Weights of a small transformer language model: MLP 2048 SwiGLU, a variant of Adam for these matrices.
Each number is 128 + 32 x the weight over its row's rms, rounded and kept within 0 to 255. Layers, rows and columns count from 0. Numbers have three digits each. The size before them is the row's rms in percent of the matrix's.

# down: layer 7 MLP down (transposed), 2048x768, rms 0.0175, rows 418-441, columns 0-191
# gate: layer 7 MLP gate, 2048x768, rms 0.0213, rows 419-442, columns 0-191
# up: layer 7 MLP up, 2048x768, rms 0.0208, rows 419-442, columns 0-191
down418 099:108098123105167106181166135123130120092086153107170111163162112096145115096081112117075172170146117089123066155146117093133125080096148126139145128155080119135167184112141198129118131153047110143159121088181133163135110097131174112131126168158130154123065114131104091207159146158117188129159048106165160195117153104151192117113135122090106141154152086138113144088130100074112122118175082126123162104113187141183119140128111157099111097202112123063140092128128100089165128130116104115167180162158171109151113149139118103168173100178094105108185171117106152120102176165060167124
gate419 113:122174127121160155142129112106137069096164213177159118182101110126107148212149131145161084118117149122119144047084166094130074095121169116154175163147089090117144110157114156151121148100094115136087085095166047148105133152124044099081135162155136180103113115124109141065155096099063135144115118157135125132103121050135109049141077053220111114164082085153095151157139101203100124127136151179088149109152097153155224130118157141115117131175132125108089177152207159111128170161130140115127154093174102105101137079197220100113075170096128131120154165097043163117083084152142174107
up419 106:122156142094195120150137146153113134217160115105172109167116140113140147130109110168158105167120121169173141091135149079107166132149172038147121086101147101136139136153129169114105132111166084133154093117116135134071149144137137133118127190169125126125103128158128133146092077089131098112120054183087119096072132122079107107158148098109171131152111129049099082097158087144095112126187157118089155161164081171144199097077155160099142085155161088116119152194145149172104111160159102155162135142145094099127161121165107153099110095169162129145148146116109101120175128172114123100
down419 109:149206132118101068145167204085145116122095086129091159138189105107090138142106105163169095143094155110135147135107144113129105081101151125120120172125117111092106102115101107143144130175143117193100157153151091142128051080088135066102120174127149124143125072083139134123131127106179050138095129088121097157172118134118071178224134097126182111122117115173099112166136130110143079122141118174130132117138179141121028089121103103128075169107134155122104129131152160113160108144113140113113130120037132177179111132100107152114082142136177101116176109109084182104161138067168160136
gate420 086:104111126110200092187135163162115067147148070099096105205130098068146162110058101114148184162098077141119155101131150162141124176136102071118130117155122145054193084182053141112129077111159130070164096114107125069162086129144163118137118116083140117131129033038106133125129161136181169173116135123180120185149120109106133140119085147109131108112127167164180075150112153118148122128203061125124139115119127112120126114142146091164164114167144143203165117132194119183081122129157163127128136107140089105156127097151127141113131189086119173182137147119191126148147182144116126134
up420 079:044118147099094130117103156131095146138140157106091177118148144099072134138109114152100122137129151148153159167070130086179091165115092108087149117132129156122145093149129140178137126135131160145172111109122141134183112128106091131129068126064076150122175123095142183088160125158128126106102138098126028116062136137107107183175152198148101174140110158134157084155052153138107100108154140138154123165131143085102086112166098148118132078162124217185167133180139082162133119105076081125098087108131109122135112113083126147129102143075137144083190107099133139145148147187080091101
down420 080:169174176100136140134113097111129159205092145062128132082075149091177114183133110109132144148112120109119100188102137154148065128150160180130140154109137100126087082137125109125044120136078112157067171129111154118131118122117071154114143132183108053141125121167097138174154170149108173083117159116157110104110159135159068165159123132200150161146146122163096118198063146091101107090177153108097123131125123142058060109110088070106105100142177126138072114133136101163162125077105060173135139148092125143092172122201143173115124103100129135137157118098133097122197146154116119111
gate421 098:148080085102103112135136131090158131117095122132170110052146149149147101095154124090221113143156160167143147124143162097124114136096143117200105103147144122095125121053101158193171167106120160170190095209099078160135183147124150119097178108135150142084131137141159073081130072094059147088094127129119123150145134139150083160087050098079144142158133116156060140122140127152193144136105158081156138108049102122133147132120090093113149130145065061143126038148109111137084110152142171026177116180149138117134123150121157153171142123145174133094084117131104096120086093041158173100
up421 096:113131177154175146137150122094128134083156146070162172176157090145150106143207190076122068157160120165131125196141165170141096138132101110157192101098068195098112108120152111143143155126134114105122145126120150082142076119138116148150140205109104156123125154150108199155110147128142130059157136120128077095065147160183161115162164067115143100160143192111055132124130158191197110091147169101112142212160172144152181156153112135108178179161114114080152122064138104128122122201146079139116170124102089126148167129179151107123105136129130089127151149171083125094096121133089104093
down421 098:064164185133124127220059136154127137131105112163117128129133172089137122124117165134112126137141125123140112155175139125125171071157153114099057095110107116171130144079103107142088095206126168156099119120140118100111129095075140165123192151168106099157145158161082088101168136150126159143089163078110129181047165093129113105151112150118167147147097106112095103175176142047127136140101127139115086096103125108143166129100145177171069093135096142155133106169117116134051069055088122068121169127114183137078161137129128105134142113101092125134070075098115117120096126072172170124
gate422 104:152164069141117121174106126092131191074088145177174138134138144137122096200071113131182068086170143200135089172117155118085053141157128117117094085139097137175158150145104152146138133158099077178096144125153079081151111155098118119154121177110177095095121138139131125136163144123144112147123118085165105120104110153121130152136125112095073096112146105138173155106108126082138133145123109131129112100119120118154168156124149167037139171137156085107115125158119151110162156151142119143098100094108124143133083153141122140140114144131146130076111097154163100235124169103111143111
up422 104:095140161112137127077074162084104081121089137147083099124095176123148155156113124128137125133128120119086094125117158109116125099147113140150141092124127150131170119096077113093121089206132093121092132148110195105187120100077082082122112175113127177104131108214168133109143139106136218109131121088130146131115142165144158108164140134105141047085108121101165096081120135092074112063106104147073106123146093111110169236176129144115118098157133134135051151107165161161114148175097133108085135146152084134142096161106090150127137128092130120134131149115100155172105117109170079135
down422 104:182139113128148156123060192123131084164127187142154139101167100097092128111175162126128125107160147148111130143148168094130121081113106145096151095120188107116128103122147149172135053074171172126165109075159098094150183078225143172163131134162148124137114136115101134141104104152117074138113154137103137143093161155152139097132096124121104129104135162125130074128123085138158090107086122139094146185183121166153136138093129143095175117128053048127154158095189150105168120132155093145106136125101126093080088153117130165079114153129173145124154138120106098122131111078105163150
gate423 102:104118044097072096195126096122131168129163144100117130144091168147181114142134125127144102123134113122127149186119108128134086170160161134046079140068060098152107146151083091145138142130088140100142164090101177146099123162067136082133112135138099100150172177155120148110105129148119146163172089101140150179075111092118119081085195133164107162176149128122060044121149142120138121176113163126091122156151077149106144135136160130115066077179084076127093122153138159167087136123113089160140125130118125116153138139135157149125036166062107139155079141149153139109095147139115136113
up423 098:188104112135163098127137113078108177114161142125154071173091080097121090153094148071155120105195069139171101185148099117104153091132159136103148118152106134073142105139131178141110121101181144073082115097142121109159154119139130093112140123136139124113137152148105122090110144129145115149100155157138141140136131183086146074092103169182133099161125090158139064152184069210107109180149089160129150146122108201101055141160084111147092118173133162154146194094156130137180110079115145097154179127117121095079067088156128147103135174112116127130094119156146071131121067136148172113
down423 102:127182100104134107106132113109154162142121159130095099069139130097147118136137067083208172088123127105116106103185165149085126151140171103114103086090180121143104162153122118185113144157116148128165140145173140099082135109153156109131157153130106128121109093142112080091139110159089103176148136136139112078141086110166142096160129099139141169100149074179136119124185134124075162102145138122105152132166095147155088216161130171126124087121140060092066202205140116099099139121126086155124105137182057133082124129156164087091107132158112133134138137165163177067106130172143145097
gate424 102:096172142170181093132171093119130126075147163135124175124126083062127139170113079117149118150100138158090107128085193104177130152128164081095126170142168073165112026149075187061102124113106189125088144154122154116072082164090091078120162114217146101151150093142154092096132107173119168120135092204157135151099132160138135181130066178073113157179109176128168126136171148109139081159174147109132162134127130086122118163163187180095162096143149072114160150098172177143127142127161085178093125092133104112147110076106092163084181120144161036129093167139099105096178107160149058073
up424 101:102093124136131089158135152153164078076085072152105160141162131205120108100101173147177075116069149089106123109123089143158180126167128097177146069106156151115117187118155135121105132119187166152100082121137141105194121097125113123175123175131096184130099097124155093149097095125126101114157084138130131103161131140154119125109162097153134114054143061121144111062098143125121142064091114122136140105109127130137148174131130075108169122143091090136109090143117103143051143107081096141049144140159140137133077165129099143132112095143083203135128133126105199121152113120159111157
down424 102:091153168086169156119116123167083144114114143087127139138088094085124170155105151105123123116159124174127162120071119098147105106131139037154141152176128155151144163167090148085143099149117075195125204124146085138062118085098145109139161134081154150129135129150199105137093146073141177151160134139175203153136067163001113141100098142049101175102087188140126142135140099076116097103104100123159094162112151159113150112156132152125165113137157148132153164122127149134124067136191079158161119082108143099157094125183138116138111125131133114071143116124127073113100122092072091074
gate425 110:125102102163129121169179123138112116144180138147123090167106123129153119067112106169202083122079137075105118127147112149154145160115121151150131131190160073104111118108113155104166128123146190166161095082143131084125132165127106101092161053143102151120112141174140122117023112140098168076183142115107140098093099097105141158121104120134134039119132150087090128095129131133093086143175080153129135141083140073145137149093088070113154138124129078132130164075143139122089170098144169115096156105182139152150203110123149116149153141232120099122072115147147183148166111089095141133
up425 108:134127079176132178168170184157162095164206113145074152160095106144121119129132112129189095095170099154111151145087075109135144119071128142130098146141119142166088179090112133177115077147168106122105128172130132109159183129108147127088155095056075142120071125157103143130126181185128140128190108147147139117114101125116177097069123168219161110105112032100108128110099131130119096045108096157185180168153160074123141127096142066137152131100137123163145154102155110152088105111071080097143151094142109087165148133121160179142165092185093132101066105123167180064154110157120097085
down425 107:138141081137143165131098108125149115135185092090128105114138110176147110040142128128090094200112083158130116153087122190150148124025160117076097143137127112124108099093144086123096134127111110130080152084123103102138128106099171132099128123129087091161108175162108116121141083094166105154137109131145188157157089224064183083172146135142159110155144128104151145143210132131142120051135114173134140125154138114235124164163138123154143103127136115126130148120137132135068162116134105068149116139092094097148156146166114084098144122074134090131131104056134122095114151131128080102
gate426 107:141154111130147058123126180184089121091130133175136151130164118110165084155170076094148094062183113156169142109077182151122112088144085101127108139156158095128175116141093125117208141186144110138161141082128143143175225139105086213163181037136166140161137129095111167169187068105105170104202141097138133155125125094108144124126101109146100116125176119128118103109229146178106151140143058102149125132131110102127149117103116153137129135057119133130163093132126126193140110181144173104173126114129130142083163166186159145137156162196140120110039201075123191125130151096112162145
up426 102:100141095155145084138144088069138097100111151134092151133118171126146136108087166068092142214117125129128088150163144099089117175190116122117106140170100136107095117081113151134154093126130094085065141098165128099132099153170085118127086160093130105161162118132100176164156127101160077112149145130054173148073156185122138155066145105153139096150102101155165146140101042111185145124093134129115128145179074094129125136140094137114086061141071148097156197120121098166119177101098178152086157117132237177112158133146130114096098122118059138113133168135139094155123151048157098134
down426 105:132107132089113130153099176087128115127088183110081148141151103113094116142155121116145098144093135091115142164181203079188105154127134133077186107135061111093090147137171143106065104114140080146152113171149085113154094132144129093094095143200171149128143084103113171162156196131139156175166147145133080139103164164102123135145181124137122124117162145140124105168038134096109133084170096125141122151159121125104142139138114169153140174140142181148130180123093126184103114123146133073111146154167133169118158185139125146141141102108105141054174122125161095178149104049095124125
gate427 097:093107058157150109103155114122148164131132093081132148105169141091086176108098134144058131098121176102163158173084107108159168131138156162151135130088150107141130105139097186156134146109167146149088150103101152180058157116094134172096109132141154104140157148133106168146147133130102192094144107173124156168154122139085113115145147119144066147140161149122173100160200085111102211105119117113186180143151130129118135100172167133154081079116102167123116155159059155135099125136121122112128136127090079181153119139074150125113126167097143157180098140139114147138095162121105140030
up427 101:086105160119146134179128117130084145126118114188169162140077149125101107148143160075106113101134170089104140190152144121134155186163093138100130126109103128096128037178195126086177059214025155134128082116117166155150101170148158134125126124137139133122088081095133138149058096134088093123143165103119129108102101148160159124165176130128129086160114134085117137090085135125108127147190108078119084152110150108099121091131157159098108098096159114156119119090132074123125174128149154170066246128140103105131146120193107137148136132094110104169156126099075116084108149120159085143
down427 101:105124194161121106118191102155096123146119197126104158139127121108124139162102192122079066130069146082134112129106112120123066099126141163079136147166105140105122125098123193117091195124195102114187108117153115078145104124139080127165108102155130130071104156158145125143130149123109100103104109091167135112107134109177180162110172155120152143166115144109131120114098162124142117133148132107118163164141130128139162106104116163142113145153179102126168125102105137123149158140130122131133141124188157140115110164068128110142135118155110125157115165138115173190136094151118123071
gate428 106:177073130159128110125162176065061140064087091152123097198158090074126113139150140083121157123087084131161137103112110193169114108135119136142134137164157130114171146138116119082175155133109118118124115167118133161149174110142170165146218125103127132175145045150126145120142114125074168102107129151211143073162184126146072112163065121149145105117131136089063193139139086171132127083166120111119076070150122095123135151096177106152143133146155152107087063129132128133105147146139142085172172136105061079117187098125127067146110158140183147146102107131166091121086098166113185115
up428 106:151168092142029063139093099161123170156135164121145120151120153112131140104115106145163147122128062083150122093108125160166078149133115136112112151135113146133101098123135178127127116053104177155148169110147148118081116160110155086096184070158093128109087119090042076127178159170143122121134141084124097091154121109125106156140162115121146104106118118185120160138134152103096104148124149148041156096101153132138123093109104242069154165131166162157155196144100138124150121120109124141112123089121120117116189129083082085164107099176125084143131122102069166076172143147142094112
down428 108:065155145135104142080010086141160108148134198081133140115068175163141080132102131148166114110098106127180154129182104129094108080181129128148093170143112176144150122150089144086132140085124134104107130098094120144123137109198133111219113182175133145102128160128134120158116152177170109090131136147102055126142063127162128161105107142105155101103160179132120147095171136123082093128099146131099143162030131151123113136113116174118092143126102148112131061189086175121136099176128053086144122150145169136093123069153153175098121119109102119153085086130119124121175139122081101136
gate429 105:113145108099112112132157153164120205167164126094128096164113142156137098146073139101086112148127180122133176072181142177142142166174156142157150072076098127170117140156094193087141110136065074099170113199100130168133149169164179129124138197132115158133100093079067115121109057149118133153104048153144146071104123152153116159154141176105164087104151125104109043207087105070172118138100107123137087146105136119182096117157118157089127154101123118132093120158113113127119087107140172118154116133153086095133091116074130128145159141070143149121144086137119125149076131093159162148
up429 107:071130107081162169127136132082146108101125074075148148133058065112149155088125153136112073088090185035126079136164169153118165093149144091125181132159058183145139117161121116144175054083107110059186098157146136084126087082153144121143173089157137102072118194123092156190134116147114187117075098139097121079196097119070099147154166142128155124153102123117089101135138150099137063145160059108171177176100151080114135127182087084144096144116154112151168214142136129128071158122094184123147165069143131161166161087114100189080093138124138123073194093148142116141169126136156088101
down429 105:144103170103117154105131076074083105136094136158135128134133070124087170124141188107114112128120166142161138109192163146121128081109112106162142104074158140077136142081144121186108077102168141144107174147153110143140072080171123101095154095148139176125127097100150145134097124069094095122128169129103137092147137130131130119138119109141127149079137094082149058127088097162128093075180074111156136140094130135105178173098157144124120109084140149108180120103128084163178161134122102108100108163132151120154162127119137104148163129125121160093092132150138082118185146166120160131
gate430 098:114158089084144171173136118095140100073086112082147147115130171088138118126141080101128152158187094178127134117147172105084140098121090133128146166128128180112114138115131148141105110149117119103131124064143071146136079162177123132144158101107134113193149124110158165115096145063137124133160074127137143146167115148105134115131172125062088139173127126142164177076143107071135076153128121083085132130110127102123182128131159136118126124108141143140156045157110146142122177195115123178125142144104139157172111145136119162133117163209118154135129147152094168196107128087203105117
up430 099:157135094116130147106088150155142103130109185076163091081169194140138113114112082121181125049110164076128093122162138174098198101139129113122114137154104130202137128146223114105136154157084219127164092091055166155123129140141163209145114108201137082179128150149158118108084156133117081128190065170128126163157104090165149124148153117127077132167123130106204107117145103103209105116106103186073134130132160196161162120154133161175116073145087085173134129132132142110120073131109139185115127134168131132143142111141130166090135130154170155176114098092117138168131157119133091184
down430 102:139142128154139103119109137207158050147111160096132161116129143114154079106140082119081123151124137117146059095122126073171084145129141136202136120112192138101095128089109158129102143145088145148132159058183125150096110072178131041160090130161102170152122118178151141138105090116175088119148133143087131121109127115132120101124162114127173117147157140151148140068142095112110116147135129078138147125167167093137132101160193155131150153105136119162124109149146048176137162160087119128107175083172119096125103060126125143117123106112103141132134094144156130102136120167146039182
gate431 118:101104043101087037149152113103178109080112125176178091144098125117150134136133059160184110100101113150134166112083135117104111095106048120113130140106099100152141155153072126127168098132134127132122056159073106080160128079123137081151117094121124140145149071137133145051111161107129201112162192089158078124129108147172130108117146129135182112130197081156090158059167139103182158139174092164141139122140110164140129178133175101060117154140115117126119180115153145092133115142129142155110164156167149157131151154121144132117156150127149141142135166194073132174090139089103219171
up431 113:121116097171098139076138081151130095133142135139117108116146074135143108120110115081139172120133120069120147080148214115173125112097121166099102159071061114107151125181106164103210142144130035135142174133111106180159124099109107145137169124156160117196135111117093136150074122154147153170180177115112129153189127077159115148046140127120143146144167081184132085110181094171079177133086154132109160079152114189136080136128149138131105123138122101117171123149084192131180130136091112133138121097155129115137197139155238141161163142095106131128108109164102140095104120135133130181
down431 105:113108130161117118065139078157095132114090092104095168150153142109118145127092117172132088131165152075118158096170146133169121081128135161129145175138109113045135133150065083131106136128144136128092120161161118082087153110136113141156117150060139142150151126115140079107159197096171118098142061198129191090152114133118146145110142145133158153091153147129192136158171174153122103152129126149150085047155122105081141129137109100183179128105108166160145111165073164188130126091126080130167120090139095104117121165099148127142103121124138139158095092170134159132128169194138112106
gate432 092:170134092120111138088085102099061112133148127096073149164125131092161105138091156081164131143110072098144105128210109126149118133189189128110117134162194168072106164108131194136048153131091152145083141049144107070120070133055152158103079208137105167110120058111113140144050133127135087146161123121120103119199144125086192187137152162096111110146107115125124161168162095086139127123148121087086111087091080065082188163056111113112124124165107123138110113173104085127097179137148190090139122161138139123097158118145081161168125157114099167127152114078126136101140114168125128104
up432 093:131174129132081120127135099132062074130109133140141141127156145143075091127094117113122133130118143168139123102147125086127146119116134160121103118104050206051102168192123108088132174068100124129182094148171112110195141093124162139086167143101164117136157093134116147146152119134175112165132114100202138137097128126114117122174113155146106132076130151118170115132127071092131126186139218108096166096133064165158110101109158120159147107109203120098084158177168123172070153119124154169122120185141170068124113108184159128163097136103112172136110156110112073108113200136144115153
down432 094:107161178143089038114139090121129117163105084128100163095119107148115098155156161108141108132128103169127116133128147136116114128136088076118078107217162158105114136144092140106168155144173105194108198074099091076105073142113171087111090131101175128114160139127098137161156142203147121135127099114138136082111093101129129104129078139158142211141159122137132169110105069194137112090129145146145090123143144122112102168123132144130174175130130132147086125083147097117122185113121157090125122175140075112101147156150079143179116176175140127198063083131130109140163100162127159130
gate433 085:068137094079087116098198146102149119157100095127126096124151136071151229180129153135120094178102122083131100074129165153139145140118145129122119115050125082149117178076087174168088135114155124115122131079137123118126118066143181075131130130104070118163078152179135091143169150119102109143096159187070172016156156047168083168118135086127143106103140118134164122163136085199145123126123041119147130108084153063135148140191128104130129098087126121138124136114145131133138093058144079139135135130107132078103147194106208131126138181108162099108110172148095108142082133159085158188
up433 092:137125081103152109161115121102129098177106162187079112114182102148110092092153118072144130114091101193152145103064126160123139132105075109183118112142117159124142160066107132154156087187153074072108145150133145116104150116127155104179159104116130119118075103117150116110136141149171155118114102111108135069093100144114093151128146116144061156097152149098112142173130132118136119112126140122138134139194118074093100174081104098119080096151146142181071091068162157155119135149190133160177144145128086164117139138115186191130146122057142165155139163169107118139096121103113166097
down433 092:150154119106108076160119149076124084131109155134170140099090097108131184121120156114137117143111116123148164089140111143154189119059100126142162114109130150121178104119198157191103122106131113178137094087132134134109120151138153090165145166132096076112112117103213119111100145117136080103133102161123133077136155119161122157077130154114095110131139166111153102129121127137164120121105138134116150135166119170170166174161158064134107115114133115131122141133091177158115088140052129178111185091115183131137148125135133166190105139125095075093129201111087106091095097088091108112
gate434 083:151119202086157085111090126147110097153137132111144129081128143148137127137138122122149088073155070095176150135132091141169111136154138111135140093088139148082156091116159141134150156091147127124105129121114143115177118203086096126173124142143144127126101162094083118150070139139189112171138107098140116151103057113125126146123083118108133116140129159112143133077079180092122099131112130103139136128103166052079148090136091167107155059104118132186099138089193154136136117142135111115156153179083158107114080106079128153146074115100114126113151110110081084120137170134147073082
up434 090:139178126123180132140127161141154058164111076158132145111124064132115123067114137050186101150176156143101193174157170115153125153130130141168111126125152117060146083133143149132140080111155095123099075143111118177099150045092107118133098115125121139122093103125142140177098133114136159099103111195157108140150118186094099131151138100139090114100106160128124111144162125168129200121079145171081084126087143107070143163107173077159116135120110157203071081149136104119152149111157161125118136155083128140112144093101162097153114123100151143154103139114166023119083104123181219104
down434 087:106170093044101127163129127068116067107131158083113134127110105100175123143153130138180152101127166087116095152136102127118092101134122152102137129116130172109113156204121118176133143083122113045157104105135139114119163156142098155117072139127089121175084116179158106100176166137125097151099068116144044163156156181170117132138114065103082129073139129165114115132118169117128096059186127072121146167092162106090123168096102093173109114095125102161133095131150115063064147110164129165139103102135107077164083073157122161140110185113137160098169093135099155153131122138121129169
gate435 110:204138100109105168112097124124143095139103142127104100150150050092163175128054151115145106083116152142069145083140110119178099097130075135127158148125080125120206079196120144092093120111167115172131128113150141133126137131098089122145068071140120144162146092138087119154153099158109158140144176116133133101105105180165140131153107063142153094110142087191162161156131122215119152078106127113123048159079163093150146094180044072105136150197116145158137138112137141118104114159155062085112145122161171171160073165170100145118098170117105125165122137121172151130149109129130123166
up435 111:127113145125165157110131173202085146092123184164063149094097133114120104137127089199164081139072103160168144150137083152156192144199108158121117146149182113148132132148155167094149116121141171095138109125152111130086168131112105171076135124138111112136140120160120135122133197127103134087140125133132079133143152082109166070110145181120162134077141183136119150071133129032126107145184057121154144101084159116206104165150117122138152079124135106150129094070115178134120129134123152124110122182132079162129140192116084060123148080126210083171150133125142192097143180164163127095
down435 111:095117127160151087139172152100100077075114118174124144116142099140082131127134076130145097108105088148104077108108161116203137134115115088129140135089138142094118154130129125194133121088152174120098078105173158244084184090084104120073133132167073137122135121114145106103113169115166174114137064114100184087144144154106141119127131138208125133097150092140094173098094151075092118128139138112128177123148112069193094082137118092105132132120126073129158173100159124141108143145125156065179135104108161107185127136131130138054160145145132137133137065107098116156144172114111097166
gate436 105:175095147113165122212155103102151113155170196125082148113140113133157090095135079103149105085098184178146161172148054160157179111149156119081079073171113125108140132116080157141168166114078112134124159159100184136103109102137144135097168109163130124139082175130192054132117089147134141084176081139173165151117091098071127042116142133107129123119125132147158132097154121125135085136135149125131155112143148148157142115155147100143100034102031146087115100125162131135092158181167141168138106096092134099119119099100173105109138147141151086157135158172088159113109191086142194100
up436 104:153116161159166122052130177130122106124153106134083128103134163080145166115124039128141181189082147121068119056060100167122156128102169138104158155132159143147102114126132158066157116132094157125047121088124103107156104149138153085102120144079092134162171123092134128097106137101181083125118078056113194137141154162112137119124107151132074162093133151143103154163162160104171171144120157101163081161168134161175126167121096096115092124186067111123162110058098138114130205169132165136153128139147129119125096160077178117146157194151168098148157081085109125099076091134151120050
down436 105:118120101171137136073105088062103138074035114135154128069128154131125171083096091110138095128109128067176072170117123165119102134082135083136099181106127062117067232107086140133158143050118112131132107117069123155102186114136127096136124086099088082175134164178123140105124104101090137116084203169146136114151100084084118140160100159158119113086141174149175146190159082095137069139039136094152107143121132075104138099145153162161155152165132097129156135162160173150136092107109157107159147146174071138115143125077171119101146153154100102146130153076099108145107099090122165146
gate437 107:132141124111144197087103088154079124131179180064073160134131105155154155133127116098137158074171113153165089134098109081168084127172182098095085139124156147125121117157136136084172154163154086154168127107091097110107118150108166100114175150069127114146168113111094084151105123122153171100096083142046078197121106118106206104183142135078159161138193090199135163121197099102133155119138141126142131118140134152132090138163122146139152147140092131126070076075132111158156082123115125186095167148173102154117126195201126110154127169121142114124127110143107130158159149081139138149
up437 105:127107168171111179143143112142163200163097179118132123106146170131121116073108084113066168105131090075177130118114130152140151133053179121108120155128138135063092121098113136160105142148094136176115101131148148206063126116116143108110119153125132099147110072092068104116103111158083168126144123093145166105109110105106151192108101083067140115100165146146091145141190095127158104169163114095181088191118060082116117095202122155123187161192091114186109108142127081131183109184139084107207127144166125104096145135105115136128084127145079126118174134085154154115141092131134107097
down437 106:111099145062165057097137111065126134157146050103107127125110106122103139076161186124115106122130082171116123136072118090105135214071125093147153086076066123127112108145114128126167085135088136136079092134081117144196154063136137177106121112102105113083148173144106159154131111163125122084150137073112090150141109144111109106082193111110139108099157147129115117163051107219114091062100125138156128120146167160140125158117134153153099126100167129144100172152159102124169128150088150089097111073146095084195155102107101148095151158110135170110136115117163094145096086092113108149
gate438 116:191147103103099169105191063122127123154128110130171066126127163109162097213114091102140166121068145158181088160099099157130105160127081140096139098119132150173139172108111109097150156136051146121138136143142078149104092152081154173113144155147146104167119118156159143089155135091118142114093151105165099116111135147145180098142084093165139149155111129159151168153121138088152125136142110098163121116050138172110207136136171094108063106166125146158156089130084141110137110118141117144142116141108120141084170160157137104136143163128129135197050133061110133156106136094148131100
up438 113:101153109141086132141153162149144133093149145156135110105118126098167162142103154188159131149091084169117105103147190078127057133097108144107157150143092111137132108107154125132141110095109120117132140138112090128123116109170129155115138162093160172113145121135079151147107164129132135092113121118126172137142112187103083130174178154077177115134113148175130167144178119093206160185142166054154175154039144163117125199129089100150102138105141080076142092124117120098130136128144192109114127111140153148170150184069049133135175153134146130111129164127105136144127132159112164128
down438 113:089070163105114108079175110083139145150149132113124153141083119105094136143126148111146101131183160126131121100061116130165154113157108065119124159140113166150165177107144150187128111114077075168115128078106124099150096121143125126155179163112135094085143116139131086109097101185178161142169121105139097056156193138149148163101164100186140132148140166173160146131084097146064086120136073097155148125148089158131077132166134097103085151156156131125106138140143205135169187177156112133102161091201157143170153174107164187125120125145102104136139082150110121119122075148080131179
gate439 117:136110143101163102167109145179182101176092116124191120135132093122116142169106126132136090147149146151108156153087140175141203138137184136119188217124115150094125105169103181104129206149103133121108072152080174138160139155141107094131102183123175089154171093122113148077088068095106066127067110136120109149091111105118135142160080096081177109137137196216123159120155116152183115130136114068150117176130135156159156146140116070081139129137116136121121061084106127134172086173127119163090215165148189119128136153136160081202112142108152108138079180144151134128103174105164160146
up439 112:089119135144111132066095112140184103155140169172093142131148193073124148149166050102117128103154078125159139154133084124168132145152096182084095108159124181118090159170114128159115133122149169122105101180106159140121188185110131142103093114127196079139139100129074067110095137107176056145160122096122118078163113128154148112126049136146116126144137176149148122186145124118167119079082161153126097183155082107155130129170160136164142093114142143146125121132164129158136132095077157133087125146157143097096109208136138082139057179132145119134096097176111143137116096157130143163
down439 107:126115081124164137116111120140140119140076132144126175117128162082119107173163148117147142126120080174113117139150080110061103104135117178103175119167109148108121167162167117107132116131123119109095151158166135180149141101163166114117125114201169124108145189100095119105122147115110080188096180072087135119142087128129159105141048090069152134143137108184130081142107134072118146042135144113118145171122143101139168139177174100124157155132147129122132143122164121177163147132143127129170101158142173166082073188143140093156051164128132145138088128089191115167113110156150194122
gate440 101:138102159157114139164122142174161125159132113144097134130131078074159128092169067160150175129157090080156203125142107132147097068097125135098108140160110132136112041183109123128141150120057122084173120187142105105103187134170126104125136092121178181116182125101105120102166116079149113111117122097144125146149134059111123124161038129139098125089122106104127135096121175099131178134126137063153125138121100110111063087124164117099103057183210102193156102129137141105126129159107110117161136154099093094093106186132116134122133103090154007082183082112126145128105185137107085129
up440 102:165123067097151087150081146134103139086126143165131131173175168191061133138131108157108069201153090138129154155083156141106219054113100151136143104122060157141133138178115072140141102125152109117080151101159118139115126075144071173127159115125156082108108172101155107188174104080154143115173153116122130116111105089157115134055215135178107117151136157148122139123150159134107161102132107123072180145179117131112174102137157134139121156168080156114112141132164115217143141101136090121169088104143130129135148134132170151123089172182095217117080128190066132161122125171108138114
down440 102:157144157118180090124125104145086119144148188143124081124174114108172111080097064148161128112102141140114117096182152141169078090071197200117076114097165120119141106146142107103106155151088118110069156200165111078142172162162167118148164071154087173160195139134075149098119090097127171130145119163163162166150139154135125171148140144060082100103127117111145086130176116115116169111129135113186109147130145127164106099131136147134113079160138102074122179130121074164128129139098102142139147150118139104124107089116132112188182124187094065105153151089141137096124161139170128111
gate441 102:164089146127173152134115114191151104185204221138094127111129159169119131138098098141106109118087144161112134146099117167202108111089098159161136142153104148116148142155166164141085116122150112160132081102145096150094147195066135138058187133186111145143155108128177098121120146109109169111137127124168117096144122138206162116114141137128134193107160194142128124140135136163095122105119155159120118127115140109125125122089126175098172150088121111078096163184179140123064136155113110097120153117118127122115122159112193097130111115101187159070089174117125079084132177093144159137
up441 102:109122164138177122171080118132109097153121202128039089166088058093202082112122163116119098089174090189094160149073156136095098173068111145171124159113162086166081127085150090106138107166165139080119111120112100137097128181136151162158106055086137148093173096161116137122110129150159139101131129156195074145073096111044108143134093165174148183117137160128067173081164174144143142113154117091147093121174132092150179141093164072178144074113111099134124053128149160144175118159175150103168139102089106049170087100137123106132130104136152110176157166165143180094123144119151135089
down441 102:061122135124125121172122206129128116069083147099098138114137130169108156112088132053096144135133124152105176130106119083113104141152111123080105100075138084114103171124113162190115168124144127090105180105131138123121104093066100103123147126115121163137128116150109166081078070142103132110036134159116159130139095144102083142137130193131055146118158152133126170132208066097112137097121078137169145138133138098181144138191102125121088187093223106102149111141150110121080134100099144159043133141147090099120110126102163109121140072144092129020147116163096131189136115113135101156
gate442 102:110124127121156106151119140121137114163104158187090130191103192129083141110139086168097115183140153169113110102098131143125106108172114166142186135101058109104156073134162067096118114128096140126122140075100084080144170104122132176108165152128104143090179073082137150118179121093119126135139142154154141126123115162131085095122099081172120101124161159187110142151118166117126139185149114154104077163157157134164130148136116099110115159198140169176168136093179169090146149164147103105135122162144132111132128080157117028062119108109059106135141066104151109149097128133111172145
up442 103:089075116111147073159169074145107091187148138098174183117127163120165126137077140170088035186137122157104116173094116133114064108141220060111102158128134130090072168152148114178150127106089128157148090146169188163129113085104140200139080135125170146099136104079114048111148046111125096113143133118094111123115100143216143120128125116092092130185121161154143158122085099166140144138097092112134106134121150111102067151098145082081017112115119092167139121115136156127104123132131099125067152181134077151092122132145145061156090116129132154136132145144141134087145089158112095108